Part of a small language model's weights.
Size: 2 heads of 64, vocabulary 1024.
Architecture: rotary positions, untied embeddings, attention and MLP in parallel.
Each number is 50 + 15 x the weight over its row's rms, rounded and kept within 0 to 99. Layers, rows and columns count from 0. The size before them is the row's rms in percent of the matrix's.

# layer 3 attention query, 128x128, rms 0.0536, rows 0-50, columns 0-63
133:51 40 34 61 47 56 48 35 53 60 31 42 55 27 51 34 42 51 60 63 36 20 44 15 52 63 49 36 61 62 39 57 61 81 44 36 87 25 56 33 06 51 22 56 62 44 26 53 67 32 54 45 46 66 71 65 71 48 49 43 61 25 53 57
130:52 43 73 71 62 52 46 38 42 32 65 65 57 17 45 58 32 60 62 63 39 15 28 47 35 56 56 49 59 61 35 34 60 60 48 42 77 52 51 24 26 64 28 33 51 53 24 84 65 43 70 40 34 67 45 65 82 22 46 72 63 29 35 35
132:53 78 32 36 36 43 58 39 58 60 31 44 35 66 61 31 61 29 28 45 62 72 71 51 67 26 48 53 34 64 70 74 62 58 54 53 42 40 55 72 66 43 66 62 47 43 77 20 35 62 27 86 80 24 59 42 35 68 40 38 43 72 56 59
125:55 43 51 69 48 46 53 51 45 43 67 69 55 52 58 68 37 61 59 57 53 22 37 65 14 63 62 53 71 33 29 35 67 42 37 55 29 68 39 32 28 49 46 21 34 67 51 53 54 31 72 32 18 56 63 72 57 42 67 55 41 54 45 20
076:42 61 29 57 24 50 53 76 31 54 22 49 54 62 32 33 68 37 45 42 73 54 64 58 50 48 24 58 59 64 72 72 65 64 75 24 46 30 23 46 48 44 59 60 25 16 42 42 57 36 51 58 58 51 46 62 41 46 57 55 52 53 57 45
069:47 56 19 65 29 67 78 70 38 51 20 58 64 54 52 39 45 47 60 50 85 35 49 58 33 45 59 67 61 37 62 47 46 40 39 44 31 21 12 31 27 70 69 51 55 51 57 14 73 25 35 20 55 58 71 72 31 63 43 63 50 60 39 56
104:40 74 26 43 28 55 48 29 52 42 38 19 50 41 20 29 62 40 47 47 80 39 58 57 64 61 64 60 65 47 57 65 52 75 81 41 75 40 55 41 64 46 57 74 60 31 39 30 32 39 55 66 66 55 59 41 50 54 61 15 43 55 44 66
101:12 40 52 63 48 57 68 12 51 29 61 40 43 44 29 64 37 58 57 51 47 23 62 23 46 64 53 47 44 52 70 72 55 63 56 65 73 71 61 66 39 63 37 48 63 42 44 60 59 52 45 45 35 61 61 39 38 35 49 18 56 52 55 66
101:50 57 27 49 50 36 61 39 56 57 34 45 70 75 70 52 48 51 53 44 63 55 44 50 52 39 48 23 53 63 24 39 37 46 58 66 41 33 82 68 68 25 30 62 74 45 37 52 40 68 45 56 32 19 46 42 48 55 32 46 64 45 65 53
124:67 63 31 48 42 30 55 16 57 58 37 40 73 34 49 29 45 40 44 63 45 40 40 19 78 71 49 43 68 53 69 79 65 53 56 47 75 28 72 41 23 50 36 66 66 33 35 42 61 39 45 52 62 39 71 67 36 61 44 21 42 09 71 54
099:37 24 51 47 71 58 46 36 39 24 62 55 56 36 54 69 35 72 51 41 49 34 24 46 33 42 42 50 76 48 25 20 50 30 47 37 55 75 60 50 30 48 29 27 49 53 35 98 73 77 62 28 17 49 46 38 80 22 33 53 45 49 40 55
101:49 81 37 45 32 48 49 57 61 64 46 65 38 79 51 33 60 32 39 57 40 63 70 62 67 42 61 68 29 46 73 73 34 67 50 36 21 26 38 57 60 64 94 65 40 56 74 18 19 33 28 76 71 31 66 50 21 69 42 42 32 47 54 51
128:50 67 43 26 34 48 66 55 57 68 29 43 58 63 24 23 61 64 50 35 31 48 70 34 79 26 40 43 40 59 83 74 33 58 41 57 54 26 70 68 42 50 65 58 57 37 43 35 42 55 43 55 97 40 64 43 42 85 38 45 58 42 61 64
190:51 69 44 17 46 40 40 44 62 48 39 42 55 46 45 36 66 39 44 46 48 78 69 41 82 33 34 44 46 54 59 71 51 48 39 53 55 49 62 84 65 38 63 72 65 45 62 39 34 69 46 69 75 26 57 18 31 77 26 43 50 43 61 73
095:39 50 83 46 88 55 51 89 37 55 47 47 52 52 44 36 23 48 21 48 71 54 48 66 39 77 48 61 40 57 27 27 53 52 54 63 47 43 32 22 59 56 46 54 56 26 57 65 47 46 50 40 24 75 43 48 55 50 41 61 45 60 39 45
097:46 35 32 39 69 79 32 19 50 49 42 64 51 38 51 56 44 39 85 45 69 50 81 36 64 49 35 63 37 64 58 28 45 67 44 63 62 36 46 49 58 54 44 35 43 54 46 63 79 42 82 38 61 39 55 68 71 32 38 32 64 52 66 71
094:77 58 26 48 58 32 63 40 40 41 20 50 51 46 68 27 65 32 50 59 45 67 50 47 38 37 50 37 26 32 20 45 60 61 72 61 79 38 63 64 34 49 38 44 82 19 50 48 47 71 46 51 52 34 71 69 68 71 27 64 65 38 46 39
089:66 46 68 41 38 47 69 66 37 50 47 42 44 54 68 68 33 40 53 65 43 56 46 24 57 39 24 23 52 55 49 50 58 56 00 54 53 58 45 52 23 61 71 33 48 37 58 29 43 39 40 43 56 49 80 51 38 69 71 40 43 35 57 52
098:71 47 69 51 83 64 37 56 25 25 24 41 57 37 49 32 23 53 46 69 56 69 51 53 48 34 56 49 46 84 58 40 51 32 65 58 64 48 36 47 20 24 41 35 50 48 45 57 47 59 49 36 35 49 69 56 71 58 25 65 55 61 75 40
092:60 44 87 48 50 58 50 42 63 59 67 54 31 41 31 45 42 55 49 45 21 36 59 84 53 56 49 48 30 41 40 60 28 63 69 54 29 37 56 49 62 34 53 49 54 43 45 68 18 48 27 54 49 41 68 71 47 32 56 42 43 53 72 56
110:35 34 47 55 70 62 52 44 35 72 38 72 75 76 45 54 29 53 49 78 67 45 60 65 29 79 50 56 66 53 43 39 40 45 67 29 23 49 54 45 30 50 41 43 24 70 22 57 83 42 70 50 43 52 39 33 46 67 58 63 60 64 61 54
088:39 47 49 55 46 14 58 36 30 34 62 53 34 63 50 58 28 30 57 43 74 32 52 57 40 47 52 43 42 35 24 39 47 67 56 50 38 78 59 29 31 47 66 70 41 23 77 51 53 60 72 41 71 46 71 54 26 71 24 42 62 58 43 44
102:75 33 57 71 29 57 63 69 77 44 52 38 79 72 65 52 30 83 34 35 61 54 28 75 42 54 64 43 50 31 58 33 28 33 66 56 45 40 66 37 67 42 43 56 55 60 62 38 54 36 40 44 47 53 19 35 36 69 60 54 62 51 52 16
090:29 35 62 38 71 62 63 30 44 48 52 49 69 38 48 77 27 50 44 45 67 47 23 32 30 63 44 51 35 52 36 30 59 52 27 45 35 71 47 61 62 87 38 37 57 57 36 70 65 63 54 47 54 33 44 61 58 33 51 38 18 55 42 76
099:70 66 35 67 62 67 66 46 50 82 36 54 42 56 63 08 32 38 34 77 51 59 59 39 40 79 42 59 49 50 51 41 26 49 32 52 47 62 49 49 29 30 64 50 29 38 34 34 59 30 51 50 82 23 59 67 52 60 57 49 43 52 60 84
103:27 44 45 33 46 64 38 55 36 50 25 44 68 45 92 54 68 34 27 55 58 48 55 32 70 25 63 35 79 46 66 46 65 37 09 45 59 33 39 52 35 47 34 45 61 27 46 43 41 54 50 43 47 43 43 42 67 94 40 50 39 52 59 24
103:43 57 43 38 70 31 43 21 42 61 28 85 71 71 33 67 42 52 39 50 53 51 44 36 41 70 54 69 31 39 43 47 32 53 85 47 62 85 62 41 56 72 52 71 44 50 50 61 48 41 32 26 45 45 56 69 42 42 61 39 63 41 53 44
101:36 60 20 40 38 44 50 54 59 65 39 36 48 53 81 02 53 62 37 74 64 47 75 37 37 76 58 51 47 46 61 60 53 60 40 56 41 35 25 43 35 48 78 47 30 53 46 44 28 49 37 59 59 39 43 72 60 57 61 70 48 48 51 61
089:52 78 47 51 55 35 49 00 47 37 63 43 53 55 42 58 44 44 60 80 61 42 73 68 64 12 42 50 34 54 61 49 72 55 69 51 39 59 52 57 54 43 66 39 18 59 53 49 41 57 71 43 52 34 68 41 52 59 71 44 46 57 33 25
099:32 69 48 51 83 25 44 54 58 62 59 28 77 53 52 34 41 28 31 46 75 68 56 59 47 49 70 83 32 62 69 50 48 47 55 22 47 99 37 41 57 43 57 06 78 46 28 63 40 56 39 66 64 38 55 52 44 26 52 27 45 32 62 75
107:57 58 54 38 55 68 64 45 52 37 83 15 63 61 32 49 45 79 27 55 46 52 49 46 63 53 56 50 64 66 83 76 55 60 29 62 61 53 57 62 50 66 11 35 61 54 47 78 49 55 43 54 57 45 38 38 45 32 61 24 44 39 60 46
091:69 42 82 55 44 40 75 39 41 35 80 25 42 26 27 42 44 65 49 60 57 52 55 53 55 39 58 53 42 73 56 35 61 64 63 50 49 30 38 29 46 44 50 41 45 70 13 61 61 66 18 37 76 61 53 43 60 68 45 43 67 36 41 40
096:64 47 60 48 58 36 66 49 37 25 34 36 40 61 44 35 49 61 32 51 33 67 59 73 50 46 44 57 46 61 59 28 60 46 66 56 30 74 24 42 69 52 65 35 45 75 38 65 48 57 45 33 53 58 53 59 41 44 33 68 54 44 62 44
098:74 61 66 49 57 42 73 14 33 50 48 32 37 27 19 68 47 52 78 45 54 35 29 36 43 39 34 44 55 46 34 74 59 54 57 55 66 76 79 34 33 67 38 64 41 23 37 53 44 56 67 58 44 49 74 48 52 30 60 33 37 30 37 43
108:11 49 71 53 34 59 23 43 69 50 40 33 45 54 58 64 42 45 68 35 44 62 62 76 57 65 66 84 43 36 61 57 44 44 66 72 33 80 46 54 57 45 75 54 43 68 53 45 34 30 43 33 33 40 34 62 48 32 57 67 63 49 50 51
094:29 36 40 49 50 27 50 23 53 39 51 58 60 47 57 56 52 66 35 48 42 45 59 47 23 57 46 27 28 21 95 55 37 34 61 52 47 84 58 50 45 66 73 38 29 66 46 24 47 64 73 17 63 42 63 48 45 26 79 53 55 39 72 61
096:50 46 59 52 07 45 46 47 45 50 66 45 26 19 13 41 35 64 75 43 27 45 65 55 71 66 37 42 43 70 45 35 65 62 53 61 31 34 42 60 34 75 61 45 45 63 39 61 71 16 33 66 59 61 43 56 47 53 45 65 62 33 55 52
093:42 58 44 48 76 27 83 46 04 40 46 33 38 46 42 63 47 59 57 47 36 23 42 49 52 62 33 65 59 41 53 72 71 66 30 56 43 34 42 41 33 60 64 30 47 49 66 45 56 37 42 66 38 68 81 24 42 65 49 40 34 43 53 47
107:68 30 65 34 19 63 46 74 36 66 19 42 37 62 45 90 48 67 39 32 62 74 57 34 55 51 42 50 93 47 48 33 38 44 36 59 59 54 45 63 62 57 52 66 54 33 68 63 54 33 62 57 51 68 45 37 38 66 61 43 37 46 25 32
097:61 48 50 46 72 42 67 57 60 60 32 74 50 58 78 59 51 57 54 52 76 63 36 68 23 58 55 42 21 65 32 45 65 32 50 44 36 68 61 34 56 43 33 56 24 40 69 38 46 66 20 64 36 43 56 60 62 28 48 77 25 40 66 41
094:62 64 72 36 44 47 62 42 77 32 41 32 51 57 46 39 63 59 27 40 70 46 62 78 73 42 56 50 42 49 50 31 35 65 73 55 40 43 38 61 57 67 43 52 41 71 45 51 43 55 51 48 24 66 28 42 41 65 42 46 53 55 22 38
096:71 56 75 55 33 53 41 56 26 47 79 32 92 46 55 62 59 59 38 49 54 47 47 58 68 52 61 58 60 46 64 39 41 92 55 53 33 19 56 43 54 58 49 50 62 62 42 55 36 41 46 31 47 37 24 43 38 56 40 36 39 49 51 25
100:56 38 90 35 48 92 78 58 66 38 59 48 43 33 56 34 09 53 36 31 60 50 72 65 14 90 49 45 38 21 34 51 47 59 41 44 31 52 47 68 70 56 51 48 37 35 63 43 41 60 44 72 62 26 36 42 52 13 48 47 47 70 39 31
094:18 48 49 43 46 49 45 45 48 53 39 25 19 26 30 62 53 49 63 76 54 35 31 59 39 43 74 51 61 61 59 55 47 20 30 60 91 43 51 36 48 59 13 39 87 38 23 36 57 66 53 35 00 51 53 46 56 67 57 51 58 56 70 41
084:55 39 84 39 71 48 46 47 46 29 32 62 31 41 55 51 64 30 43 51 35 43 70 72 52 20 39 59 55 65 27 28 56 49 47 54 06 43 19 57 47 27 49 12 57 41 57 58 45 63 73 46 14 28 67 54 65 53 35 43 52 67 54 52
096:14 58 70 30 29 54 40 56 56 31 74 64 55 49 69 56 39 64 75 87 54 66 59 55 47 63 65 21 35 56 57 36 73 56 32 50 44 34 27 49 64 67 49 62 27 69 46 53 69 61 45 34 35 54 42 24 54 58 46 69 63 74 44 63
099:45 71 49 45 55 44 54 53 61 40 50 56 45 47 51 59 66 23 55 45 55 36 33 37 44 32 60 48 62 11 51 69 63 79 64 29 64 63 55 63 57 53 23 60 53 49 49 42 61 80 69 60 34 32 56 70 49 55 65 14 44 49 45 53
101:44 45 77 39 58 34 62 81 19 42 34 47 32 47 38 52 56 71 58 42 43 62 48 72 46 66 44 59 38 32 32 48 43 38 66 56 45 98 37 35 71 40 59 61 31 71 71 39 22 60 41 50 29 73 72 54 43 35 38 45 38 50 43 55
108:61 62 16 49 69 60 38 66 55 65 47 49 63 69 94 44 28 45 16 61 57 71 63 55 44 46 58 60 38 43 48 33 46 39 57 60 23 55 45 53 57 68 82 50 38 53 50 42 49 36 55 57 72 33 40 48 41 71 32 64 54 39 64 41
104:48 54 34 43 61 64 56 48 30 82 45 57 59 55 64 67 44 56 55 74 45 60 33 61 23 81 40 49 49 30 37 70 59 35 51 94 29 77 41 52 41 39 60 51 58 43 57 37 15 44 63 22 31 62 49 69 46 39 44 61 50 61 67 67
096:92 53 54 52 66 36 73 12 53 51 57 65 64 31 27 42 68 40 77 46 34 30 28 23 50 44 52 55 44 66 60 50 47 39 54 49 84 56 78 56 35 32 28 29 44 31 32 57 68 31 35 88 67 46 52 43 56 44 56 37 55 26 50 33